Each number is 128 + 32 x the weight over its row's rms, rounded and kept within 0 to 255. Layers, rows and columns count from 0. Numbers have three digits each. The size before them is the row's rms in percent of the matrix's.

# layer 7 MLP up, 1728x640, rms 0.0299, rows 1603-1727, columns 480-559
098:158155140090086021141123114132130165130179097107149153181133120105103129157161103148154154125102149116070115137166104159135151177166093174094126117098090054108131073179099119143112128158103135121160113072082066124198128127125142081119144124
102:113066082089137042144140193112157129129081102129134128089090155137103174161096152092107072116155117105152159107148055065120127112102083099105104122115166110136165114111105092134120131139111164126159143122120146163086118113133157135144184155
096:187112088157173091066111152117141080128158115147134124129130121108138136112108136111109143170157136187087171110125090137110110168114091097061074125170106113169142110107126086128111105100095171129074213154079127053108110155133092129164111138
098:109132098102116134120147089073139134203100098103130103087135162126112107148136091120136134123119172127140080186141152070120120159122112148158137135097179050125138156116110185209134139149104148100162172115137127113183159134095146153064180116
095:134090109141133096087154131124156106123155160136122081130187119115142089145109108132078151181163129189123111051134178082093159190108104162139132129126105129142130148144098145171066113155113196093106108131129128081070150098106157142088158142
100:120130159087123161086159150113108178141122119131132132113131136124074152125141142162140118156141076125116101128120106132112107088163097148136121123192127137168149119178140109125181109103092075114086067105097151031138118139106135112106136093
097:106159124163118104172105093133084170124131152220141158111165110112108112122198149128123123112098185079110094173115102182091147130155127151148199142117171146079131117124142130069085107152180113139120129143157149156143143153121154088187142113
099:126094129122190132122147119129119131116130100081104081097171151148170099080159154136112129079156110076142103163119183112186106093068080099144117128145147150128112126129134099091149142162090073101131119134064145119103140142054144126133101101
098:158109104144089208089092103077109071116169139171128156094136170133100094151121087088146096091122150104073072080158113138184088121127125127190172098209137120168143138121149134128145069141113126103119119128135124128095139131137096164095105145
104:151115135115084091129130155055147105127105143156071137109075141091160071145078173103155132130166125175105139119146142208179121155054097090081125118137163127156144083115201178122136137085126096145168119149075115150116092131136200196118090108
100:069047165116137105101139155140095120110148100143086150131188125102114099168112095126170151113151087098146120157196121126130131151175139134127149173123114140132111110127120121093136119176162108167180086156144165131128138095038094066086157131
101:090180118151105160142166169158143091061120149107094142158139117109134094082174086071145084158115154065112131136106133156120142153094115171150133180060098144125100135146179078167190112120124156154159080149125147104164125179113135133148165152
097:092150125101143088154146152113162134147117108108119087175184148125127133151163133193114155155071117103086162156159105135140114111138149124124147130145122152131148145145139160161127088063098130153095159171178165127192110160115140074154171146
101:156137151111082119137122138155153167142112149137164093148113100134082115108110124140129157151110139128125137136173136093159036118142106065158107105115141154103168173168202134126165090110084153104102162177095104146059078092147145067163043107
102:160132134051158142066089100133194140134039120118106115143119113101160138102138155139103141142096132149114082085124130129146148132102097205160157102156130143084145100150139176123129124174148144185138176131188079195137147078160105120122205122
102:161169136138111132130094128177150089146131118110129124154067117112092164089096127129115127140116115125098147150110137137148188157089135179196110109151186163109154105153094147117158107143124069138123072137106127129129137148096152177149071107
093:143093157144139157159120134134098135120170190125101153128110156081180111045074145114175109151098088117187114173126161133168117113139099183162161106164157156090138159147048082111093115134137093170136162178129168152127141125093094172105191037
102:149121136124100101170133164070205108132066136144068092114097108130113138056084108079109112106119106082090139058147119203116150134161108098095096153112146104167137061100137196162155126171105138142129154086068084093148090123112120121163142103
103:158102109177116118109174201214179162124110162089118128118158145173154124183164113142111132129104116163120117157109147146115081187199134129139121123092061151087112089095104118160068106131116067212114182160126103104184099107068110073164139178
105:150178101090137099171080099127124108091138125148184120122114134132106138099111150060126088157138164082151106146163144145137085133165088126113147149082104156152077165073122066187098139122191131078128102139064115092092163072121124115074123135
100:089119162115129140123117062135145120141120095123104187181127084181101096120149131145111189149129162156129103113138136138138103145181105193153114099145131081126150130142127090147109182149094124120134167121081127133128126110097084129164126124
100:174073130125129140117131127130051192147107147170140094123145155079150065076125146136151169075090117105114180141181103095139146096104137166149078091184091160185146147101064141092163107124133171129098164133169161129163185119112068112140145128
099:102060159146152116137144178091117148114144124110157106116066130140102157118135113123108127177161138179088185141071093140115112109144064106094164088177153136070121093159125091101119117161114098181151107079124173117111111089059135116100112175
102:174142119137133123126151230192101106119134134084139070127142148148130093099117131115167148122085088173151108151157127132140081143134102145230079162181118126087145126080049130085118121126137142116105139136139122138151202104122145168103190179
101:157128076095149144128133098179137129154103131125094096131107150088162134156137095172112116121138138160149168148141117144129076180099099117132161115110143113141080113123135111119134139107152082139095115195091166155143102083167068159150140141
106:126128141164151118129161191134163155132115101150126132147106149144149088134062148130157132156103090113126106129113099118169139142072127081134187082114096137156087136114155146080112143113093092165120153109156130115155057140124127109128079107
097:116120105098145130122125095129168180135184124158090133082129159121134142153139124099143124134146088149133110079158146173141114116101096112130126082107145118074103118177147097168190121142164149114146151072103153165114074152136130123143086194
101:104176094101125147124127124141241135113195178070104183169101100093152123148100124107098149116185117162129134127124125122096165145140127063182200089160137187083101164067161126103133116103145145138124111101101100134126142159128150089106132145
096:157145119116157144136169156156138142108059154081096126149108097155171104113146140127127132082104072134088097091158171172124147124084131154112149144069144126075146087146185122108128055132159128157123160123164168110110134174101174137114111139
098:083146124132065084159177112140071120091108119099078065095127135144144160077151119143131126090155078171091096130099103089106137140078125126187132120096085096118120120142113116098172160077161072126137187115142142201093131136169093150170119163
100:095090084166108160145111133133172081104146107070137107163102140078123113177119131064171108128175132135141158073149140084176106128137107111168162090058118117107088130214120072182112094114106170084146107120097070126090083127153121122118115120
098:123100166133156098130145159122107147145151165188135113131160109097158144123134085075145171108115129148108157055124158108121071157143147138131146141112128060141137096092105083112199112105116028136130136127143143146117071117166121106092085157
105:119122117093162146084121099076118101114134167132149161167134164167094161166148193105110139120092116160178187119138154100167161100095116131096150130122132146119121177161101106112157172124099103094136117086145155116112134121199105134059147079
099:153165078184108126109131183144150122128150144138096058155136127121110093162127095136088111101113058133125150114133125115044141168123137110109153181087163139133143117168149080112000122100097117133124153165138121038138195126111065145069102180
100:122156174161165129061146082120145175113150100106134151146101117107139125169100111188200128168158112114108120070114145112137124108112110096090168124166110129156129103151117108168093094139091153114066124127125135116135122125118132141111151099
096:086139187178125081161085109091143142106083146167075161131137158140118117145130111153144160119113090089112118111141152211129147130164201115059130145096168124138127130132110158099097131201107152091190111048148112133149128123128135141187111079
094:183168179116193122159131165109170086115108130138123139130095100087074173110158119106112105136140205129127112087108111071140148154140119129111158163150114153140105129122155110146104166157065127123095121090189081093181087116116121117062073128
100:151131170099137138080153119143079125118121107130067124168089072137187154133106140112085159134152095088114053120129139182122129211102143159219146102137116209067128163112184143131069139141159085199109093157159147165122122050093114127150132109
098:102104127126128175145126142165099126087124175064133136168135134138101140147162078143181107112147161109142069132124135144088152156119097129164125120083182148090199148125090143101085121089090178149080126127120133183096084128089063122153076090
105:121134183106107101166161123114121155160192153147126148131115111108135141070144104098126150085096158122166123150141113159078135140090205122063164173150127122151111120093121203069167096104142140169139164077092142162144151019160091083160111190
104:103165083136085110175144061185092100133122150144069082131143098111125096127105103136129131143129132120146102058129159126098120092143116179153149172141140137151077099138131130058129165127111162133144146104141152046127133185133131116161078129
099:121116110148128137111092113103101131083118157155102123120113086164114052155139166119139167109176157147111121135101155156126133086133117136097141119114108152201095132134085120110160154162188067105102123098098095150169120148149148101147139117
102:108168114086171166188089145161131118152073141092120115086121157119148164167212126128076129155068148124164116137179125157154119147104114148160111133205108109155166117110132098093123134147111083120169090117089103153120147101144126158136139156
105:155123105111137188105074164084135156094091108136200127120141065129154181118098164153110095090110143067126092159115126161105117137129117139110090144089100158086153152156161184065152141142164095123109135110141110135138134158172125120149189117
101:100129188180142081170150114137159164096135215071127149185129157141165146095104121190108098191129160163192085085140118120184135158078219075079114170142128064111127106130140105072180141147096123144137153121139073092131181146091156093119140104
103:138116120124140126117170129155122134150139112161095064091137116169137149095128130098139136160183171130156144074129123110101120118120100155152090100120171151143070049131131102075138166118096130119143122123112165127082074132147132103162097091
096:106144120174102120070160116159104159148208135182145125142103139127144082099092121090146157082135191098009159136143141101125071123141125117146079081076092139090129106121115127127114083150153071102163133195102120114162084165124111089092101131
103:116082130152121155094082111050130144109142115094058176118098095053074093095158153118135145166103068194166190115092186146095102095035174224133133126100148075170136103132108104167131115173162121153058131160150095156121112140095137135124192152
100:103080108094135096181139114118110191077152189150151108191146094123107149063170164162163120156087106117141104133061084161137117159095140102101151150114136132155193087069176159186152113071110175116138141145127148109186131098190154097102127094
103:112138106145138139144186147130121163095123131099206103154099126105117170087091167116074192130130154062084140180101076148158114088127149128128164144134132151151103126164144140078152122107161066124177108123097156118135158151157146142134085135
096:090123099110160101101162129124113084121137130131184114118075141126135084116079149105100115104109155115105100116064132122147079133106091138171119113071119080100169155185111081105159071140131146134087058075080116095148150107127127097155154135
102:137125137120092140114094189166155078114120069090059084131116118106158108117100117127086125111168125099114117130193154117189173166121130095219088146181141095080103093155179124149097139138133137181165128145155139159118151102115137121153163122
092:139092106142119150072030150144151136103148061126107161106199125128109163142149114132128119117142100117115118102136126186097106147165165068141133133175093178109150164067143130106080103155133141134117078130053129136133092113110153082163105089
101:122113121115160105072171080155086054077171152109143100070107194059150135052122127116101125110121145048134094100116119102079127064054152124092151124129143101136071147147185170142145098201119146176103154132122113187203100137158111088073079156
104:081149124082098175144188104078161171098127130115116173101093124105116138157173172204161124124159154165138106135129119114128117112099118147161124133095111084168106116098138120113135206098105133177137076107101151103167177116095116139131112150
098:180138108134189102107096063142127140101113115117123173156100129129154162081110107123157187074064116122106132142096141087125134122115161106062054129133127119101131157070117103147103114128185182119089099075126162162120102119104169113064140150
102:103095133087137117159129187177153152115137141143128175070190156076120141188122152074105128146072107146121102143135123120108087174126142152137144037078105180067120145055164114092154103104092179119067191087165127121115137117102099128165116089
101:072098174146164135161100119138157080072139134162142118105102184146133096188163137103111171128151126083121152133146118079146093125128134111103086086111067177122107156173141124145082051058157151135220097096157173076086104062091131116145108097
100:136130130086158140132113150163112110092107155073050077109146114126180084124111159180152147137152089090115135155169132116182127162022088116176148181100143181139106101151168164102119171155126113153076141102125182120173169127061092159125144136
108:190160150066131166183111136058146138151075149124096134127119147187157109100105149120104084167075100137182085113129122175125140072116112121128105158144161125158115133110171131100145130128120147149086090154171098220132102082175208128121075147
104:091113091171116140091122106117149162110144093133057159087094129199087189107142127205180131123090114175080090062154076053119096111140143094153139082095157153139095140189150146203155198149114165176148195126136126124175173154131070099108098155
102:126188113158071121101078140097094150149160085084166140087097078120132102151134117127165146112127134124086133134152148133147158167158186118090156153086184174117166121120130194148140120165051124131154180106148125115138121151188116143113141078
105:063037170073114148169079132115188144153161150143160163172094057162164082160150132166117136163080108140160111139073139112086075105160116119125134131115066125081122089015156142139155102169128150116139160132128099107114168142130087149133143122
096:094165114127125097156098172141145102126145172132124141195157124168075153153098139171078111155116127102143122094119127157087119137087157101080173174140119136195138190086186153167105054128140087128145067133106105056116171138140103108162150161
097:107148144160113133133123116108111081120109141110109154162137084095164147139128096083106070165071110107067127176098095087146149118127090089183096130100089136088139135146043097142109111198074090138130092101161104122105125100064134110191114126
097:147162109110103107084078107137127103132139159099169099116124134105114111062080157127138080186073107093136117110147095127124172116178126099148112120116096150124105101120103149141208104136154078111110106137106133150128099111190148099075140160
106:161118147119114115161167124086075070169122152097140085179134137140139125166173107138159200097083061149085142088118154194105074098091106112144072120131145125127098201118130160144199128131103118141088129115100161061165168138046141119105156121
091:153151072138129111156142143158133167140111154118190105096130099144116148130117079110137103155150105080135130138118099148104144137137110115111125124123063117101124135107131148070164098126120098157117122105168210115075145166177107082173150103
100:110141131143132061170143110088153158128130140163093165145157103147110194144138134158144082135122113118141095128185124132133131125188149092145111123098131177072137131121118114192128140112109109068101104143177063140075052162138173144068161083
099:102095152148144115118088089117133123127062161115162130146125146132152172053119091149105118176110126096083121111116152178136133133087114183124116168063176117125151141144103170125086154102092129129162127109223209135102152135097139128105058104
100:122140088160095136152077131100129145157113128126109101176134117127079135108082178125109156116084105084139127060067101135117106154094093109157125114152124122077157147101139121148155095108117148120119130192131117151142122100127173095150097090
096:145095168098098083079136160165186105145121080106142135133119149141129090070099143144125198178147126165150130145069095141123057150130171145098134049145108074114136120154160116123048151138139120162194138162130123109122052125142132120167113138
098:120118116071102085149085082161093119119135100100094173099151112078102068112127149088135111117162124157173218144101123137076159139142057128140152192123116104121134148115101116197078109132193169069099136138176146135083133101103105030142168169
099:143156151155154152086187118057213132138102130136181111136189143116121081088157061099142093070104112103079110118147078122073053110163189151140143131157127125116072124121091154146116093154124109116126169122146088099091103185089184152138114129
094:121112141090081166193149083165082164152151157149164163153138190133059139121096110078132086105151147146061114168122184143162135145145152162096151111144100157169077126129115113144174106134115111122135122142192142153155168068167167092099073106
100:183110158138149065075082076096110091142130143112089098166069193154106101122150161138151133109114095108123218132159145115146107193115180136107138128145145120172116132122108103097115040090169159150139138065054130116106183092164157153162097121
099:061085119142161134104134164092160213133117106129121086116113162109128105132122142091121173052162194123120086161117156150163127135127144151115095155141067089142154137135119140114183157098084138136139111106103162138149155123118158168111129145
098:143101132136096118136158127134117131098145130091136166125080192080100137146195225171111206147096108158115070160171164131144143168130105123186123146152089142121173136068141116123113130125144135150148074124131143146095149131115152082104156145
101:099131081140176164127118072074104135143127168100122130131146071143041160179074077143121093109153192134185166122076129109134094154140152150116157092129137084108155107139091127129154060122162123152097101135193149119168165166096152196120157129
102:205149099209153127094127141182104129144135121085116109160134120161123166143131132200169185089136103121119143122165142169129186081221156073117128180132131160148094101148127062123136138123123093180157124119103167162070099086124117121096188093
100:142166080123105122075109101159058127182095140166096141149116116152133149123122116155160066056149124152156109144076111112095136140107103097141090155166104131141154153154073143124138149125090121113094160095117155122083073094093128113152101119
096:104135113173061157167113124143145177102172123123080144121141131139127093100151091132157130165109178141094111141132138099121126116108102095146103072116150095099198134157142072127156137141104142176132130132121129136129110092132090153170129128
097:098131109154119111160137115096072114134125073093111100112143145126167141086076104132132153135140113114152167108093161150156118115099086084104109096156161190139111151136126165072097133087124114079112156156143151140155184091165130064092128126
104:192114187110125106183112133078153125113096112146090093134135124130100126084156120102104103125174172129157124126085092180158064142131133127159138136137112103128178111155108175124147143100136183173099132111104132144146127169130127147123126131
097:117181145146073088100055140123154159071078123114090148094131122141094131161149058149150137111073122164142135113136109147066052102145114173117095163170129147120208103093167177111117124102167117119078103106182091116042127071109114145034097100
106:162099079175126126141102128095091111120134116080055143108159129147138135057079137110109142186133118176132116097170162193145122141178127144223166116157168157179164150116118127150161106106075094134103148110107152126069092104158160181114131109
099:188162157167086168164131181115099141097106132127213098136111123150087119138178169133113097173096141159151129130159148141124174097143184099092122103133101179162097156114148169126075194126199152135098068127080142114124129145151132142109111150
103:137094028099104129163153178094119139061104130121144138143012101142107206131143112151160127175182119118090148079130144139104161081161161180055136146147087138105106161110125155120080131127139154073088137149067126119140163145143096153139157093
099:139112113089153132120119161158146136079146083124089116099169135141103147165141150126174144074091131092126119192122118182121140105081161112116117144071138145082085107107075193135173142139127114083147151123127155152184167135113117054153166103
096:126117121170111163164109148072146115109133169199150142161092194136139175092205121117085151130128172148176054132054173108114122112118133125067086139152157157168164120114118125105171154092096134103175116178151152135178101103122175174111072177
098:128135129087124124082187162105154128106142068108126089104130139129103152168130145148171176110149114116139130176098109164101146095064121150142143096116113152178143121142147150140116087158178150126137150174186148126199136074178150137138184070
104:084145138138119076163169136123132088095112070180167097108132145160135061112105124166087175076142122172151038119149170160149130126154091136152059149129079137136133133142095177171114122217145164113092091093148089138166178155132154076135102129
098:106124081106118089140170052135121167144111090134061149110184120145149145081153107167119049147135069153161159099083113113124069142090141099147075118144096094116114160082076099080124088089173105110120137184099126065112173083125206117143096140
099:094135138102109096183115167124124096108176158142081088169177135066176158160155143146127110135120152112079183172106128109117168109155137145098098119189112096065145151137117095139142125105121126137075091120091143093172103140155074102172131176
098:127092105085182164100127139140095121135141105094138070135159105111134166186165145160084096127084184168121194119156106126085156123117138128141139141117114107145121172075094126092084114122148121128129194101140123094116089143105116092154137146
107:126164079150141154103145095151082151086129108108126104088191165073125097153135092109085165130121171130150106168188119086137049128087125159130125108108124122140126131087114131143110108144117134106149120156103120122148141142133090123122110097
106:102097100091115125138121136139129141104113149121110114137152146153158147105140116088091186146070139119046173123129139183126130190127179131094108158120129130153164062158118139162086116151110170114184164140156068200153131086131167151174138116
100:096131086129119144124143164118151104111097124091150056166172165092110095151139132172136118154109130122166152104114173159120140109176107081129108150161118124015089140138155063132073092154157117185082126147107080100176134121112116111171153123
108:122153132085075147128095179124108138138113118095128055123084091121129129113117104155107138171232148130161124138090143130118134157108185166118191111173153213094099109118102137075138119130195143145111098135064166175125156133163124135145168029
102:099116131106141153128177179170125141161131109123153171133147135183175079160124164109097123198110168152102112076160138163141182078115063100141128117151173146158191101147103162137099108151127129181161192135130078112091129099100139176151123102
100:157090081131062133166085149120117138083163135138132153108128117139224144195120084092135100158127095125106162079111146137102122211198125104116112134193155155099157126166115133082192148135115115113082137107079142128185066138150169174104135102
098:145122110142145220171163136113100062149107147132129097146152093118169167117117081159103120164123111123103157128103129153119106125137060112124116120098135107110142186117141130134182132182079103179146153093146075169104135135182161134115113141
098:180147094113167118048153141079108135100117073114152111118113121105168092108176144086149158098134147081096059134115134125098175127152099071071104175118143160139090109179147089102095180102138125157083120122188102091093106162170094157077125090
100:149101114117097176121117107148143121145104098124069081133137077157070201089119122115122142128118111140107085118115129194073118181140121137133101116164166153162133078108106146145093126117139186091064132138104167131151091086099116130167134141
102:158102134151112091143158167198112180169124098164103156125110116120133156108104118118141156100138135207129106108089199147100103088096143155133101146091166179106179152115129179125106167105110169157099138129125142115132173149154090103145136152
099:116145146174066116096133128096173150140102059080070037104139182134153169084095103190189106145103135145082127120130103113128146117069123126080131158140136174102121159188102132169083121160108110126076091119081164111105160087208049106141176155
100:149207107105170061125154138056150139153154171115135099112117084167143119078154130111143114068127153102137123092148188099079129146129175127103157158110136137122123107139131134155102127196167115146113178143093134131149168135108122063129148168
097:129158188129108119090107180124141154164101146162112135097141127137106131171117072072140134174130157093142168095129092167116155096142112175084148163158096135146064128082175098139068207130155139169141181099144062132126187097135149136111099152
095:131163110187102139140126100127081094139150154161145064098082135095226095094111100136114074159170150131085135127139144200077109126119135073142076205129119153201176061103142130123129083117110096153133094155097179140155090143115101131143157154
099:163142058144180168110078159136127147092145158103140155147166137130122157132125086068156142136140096119089135153125133146075129116137157172125109130148178107097088135164081102129138132128061134150082121136142101111170146145063118099155114131
096:091204136110168114126104092151111120206200147132131096112104125154140072102116146086105124170088120158103055105129168149135142206104134110125156122132104065186121165093138147150083159066177177141181108123088091146144162083109124111140192166
105:123163113128109130136132108112109142184090102176152056078140100138144153138135170200126130158151122042115124092078152154158113091114136144100188160112190168163141118135133167092103096129118185147102085103176137153107120153121137163125082151
102:180097142156086095102087113158117170131084173123110149058130100161091085168112127126092107183174164165148094111067130117158109156134134183166117093155100116121117139116122157174095150156102119138055136168188068177101152141111144059142116133
101:149112118122094102127122129141161069180083118101124131162165113117202059148137124099036136178125121160085064084148106165160128104125109129103143155116127118161130100144141154170170072097112139089095143136115099091127080133133079140109128169
097:113104164142105141137151145104130057068127158192170141141104137130194100070140102145158134112099164068153145113172104103184168098067126113152087104134173125142137138051098090109107163061163182084118133144140145164185063134098163079145124157
098:128078115143104152127106109071090118072149141098160081163123102169170100117120109183084111090205148159114157159158093133090151090081114148132170157185121092132160137118127101107142121161086104160135119200121093082105172153150144115081148158
102:106101147089132162100173119144128147111122166135114108079072123185070099087153174068162102120078125177115103136120124104163105067184116099097120106144130162084105130180204140122099129134105121139174122097132095142117104093105119125144128163
100:137109110165108166113143165136074131165089108146142070134148140148112163069137115137186126132113167078176104070119147184188121125089146139151180219101138101123124199115098107114077130123125146089123133151132079145092146072119126107159151125
097:140136125132198170044126129120133172078076150169167148086133163162122114125109117164072100162098089098149105105088119100079117100136055132173174119104140104096114158107161130108044136127092167106182103152151107110072153080141086136148175081
097:138111136099125055100091182142117173113151108117092079129129172089136142150128080122125190129118088164125163111133078128139119142173099116163163107126111172165159131104141103138128124187151116141111132142062082144092086104171087145138114126
104:181178104142167150135121083122135155085127171063114058187059152132100113058128069080101148144097119145119105124098178108146133125137167174082130087094133117143162106140105117092044121145122209183098160086124113157150158157101109119124121208
097:115144123112067126156204127065172119093129117097172111110096170136078093109129158095119111122126149107103110071128152137092100149146152124131105115082204087070116151138175114099177106113141152161147146126161053186142140134109176145129165151
093:135131105068117146105090151129087162114084152112076127128078123099149104129099123122128204107128180143121104163128093070114136112136130108161136151133135092067121127125126114193150174163122119123169166051139164137133146096162132121188106024
101:054130086126165115133122117177176139176090148110163091180115123167178157136131121109123125154081116174120087088152115110122145062096116111183148129125127121101114095102142158098106116118107078171116129121112147098122139219087190127112120169
106:088156141120083189178124111132112136149176113128114099128130096160107149106149090124092129121183058150060173143161120182129148148154148144170108150156082145185177119107130097157091099162227127179076156075103107097087121114084117134134163137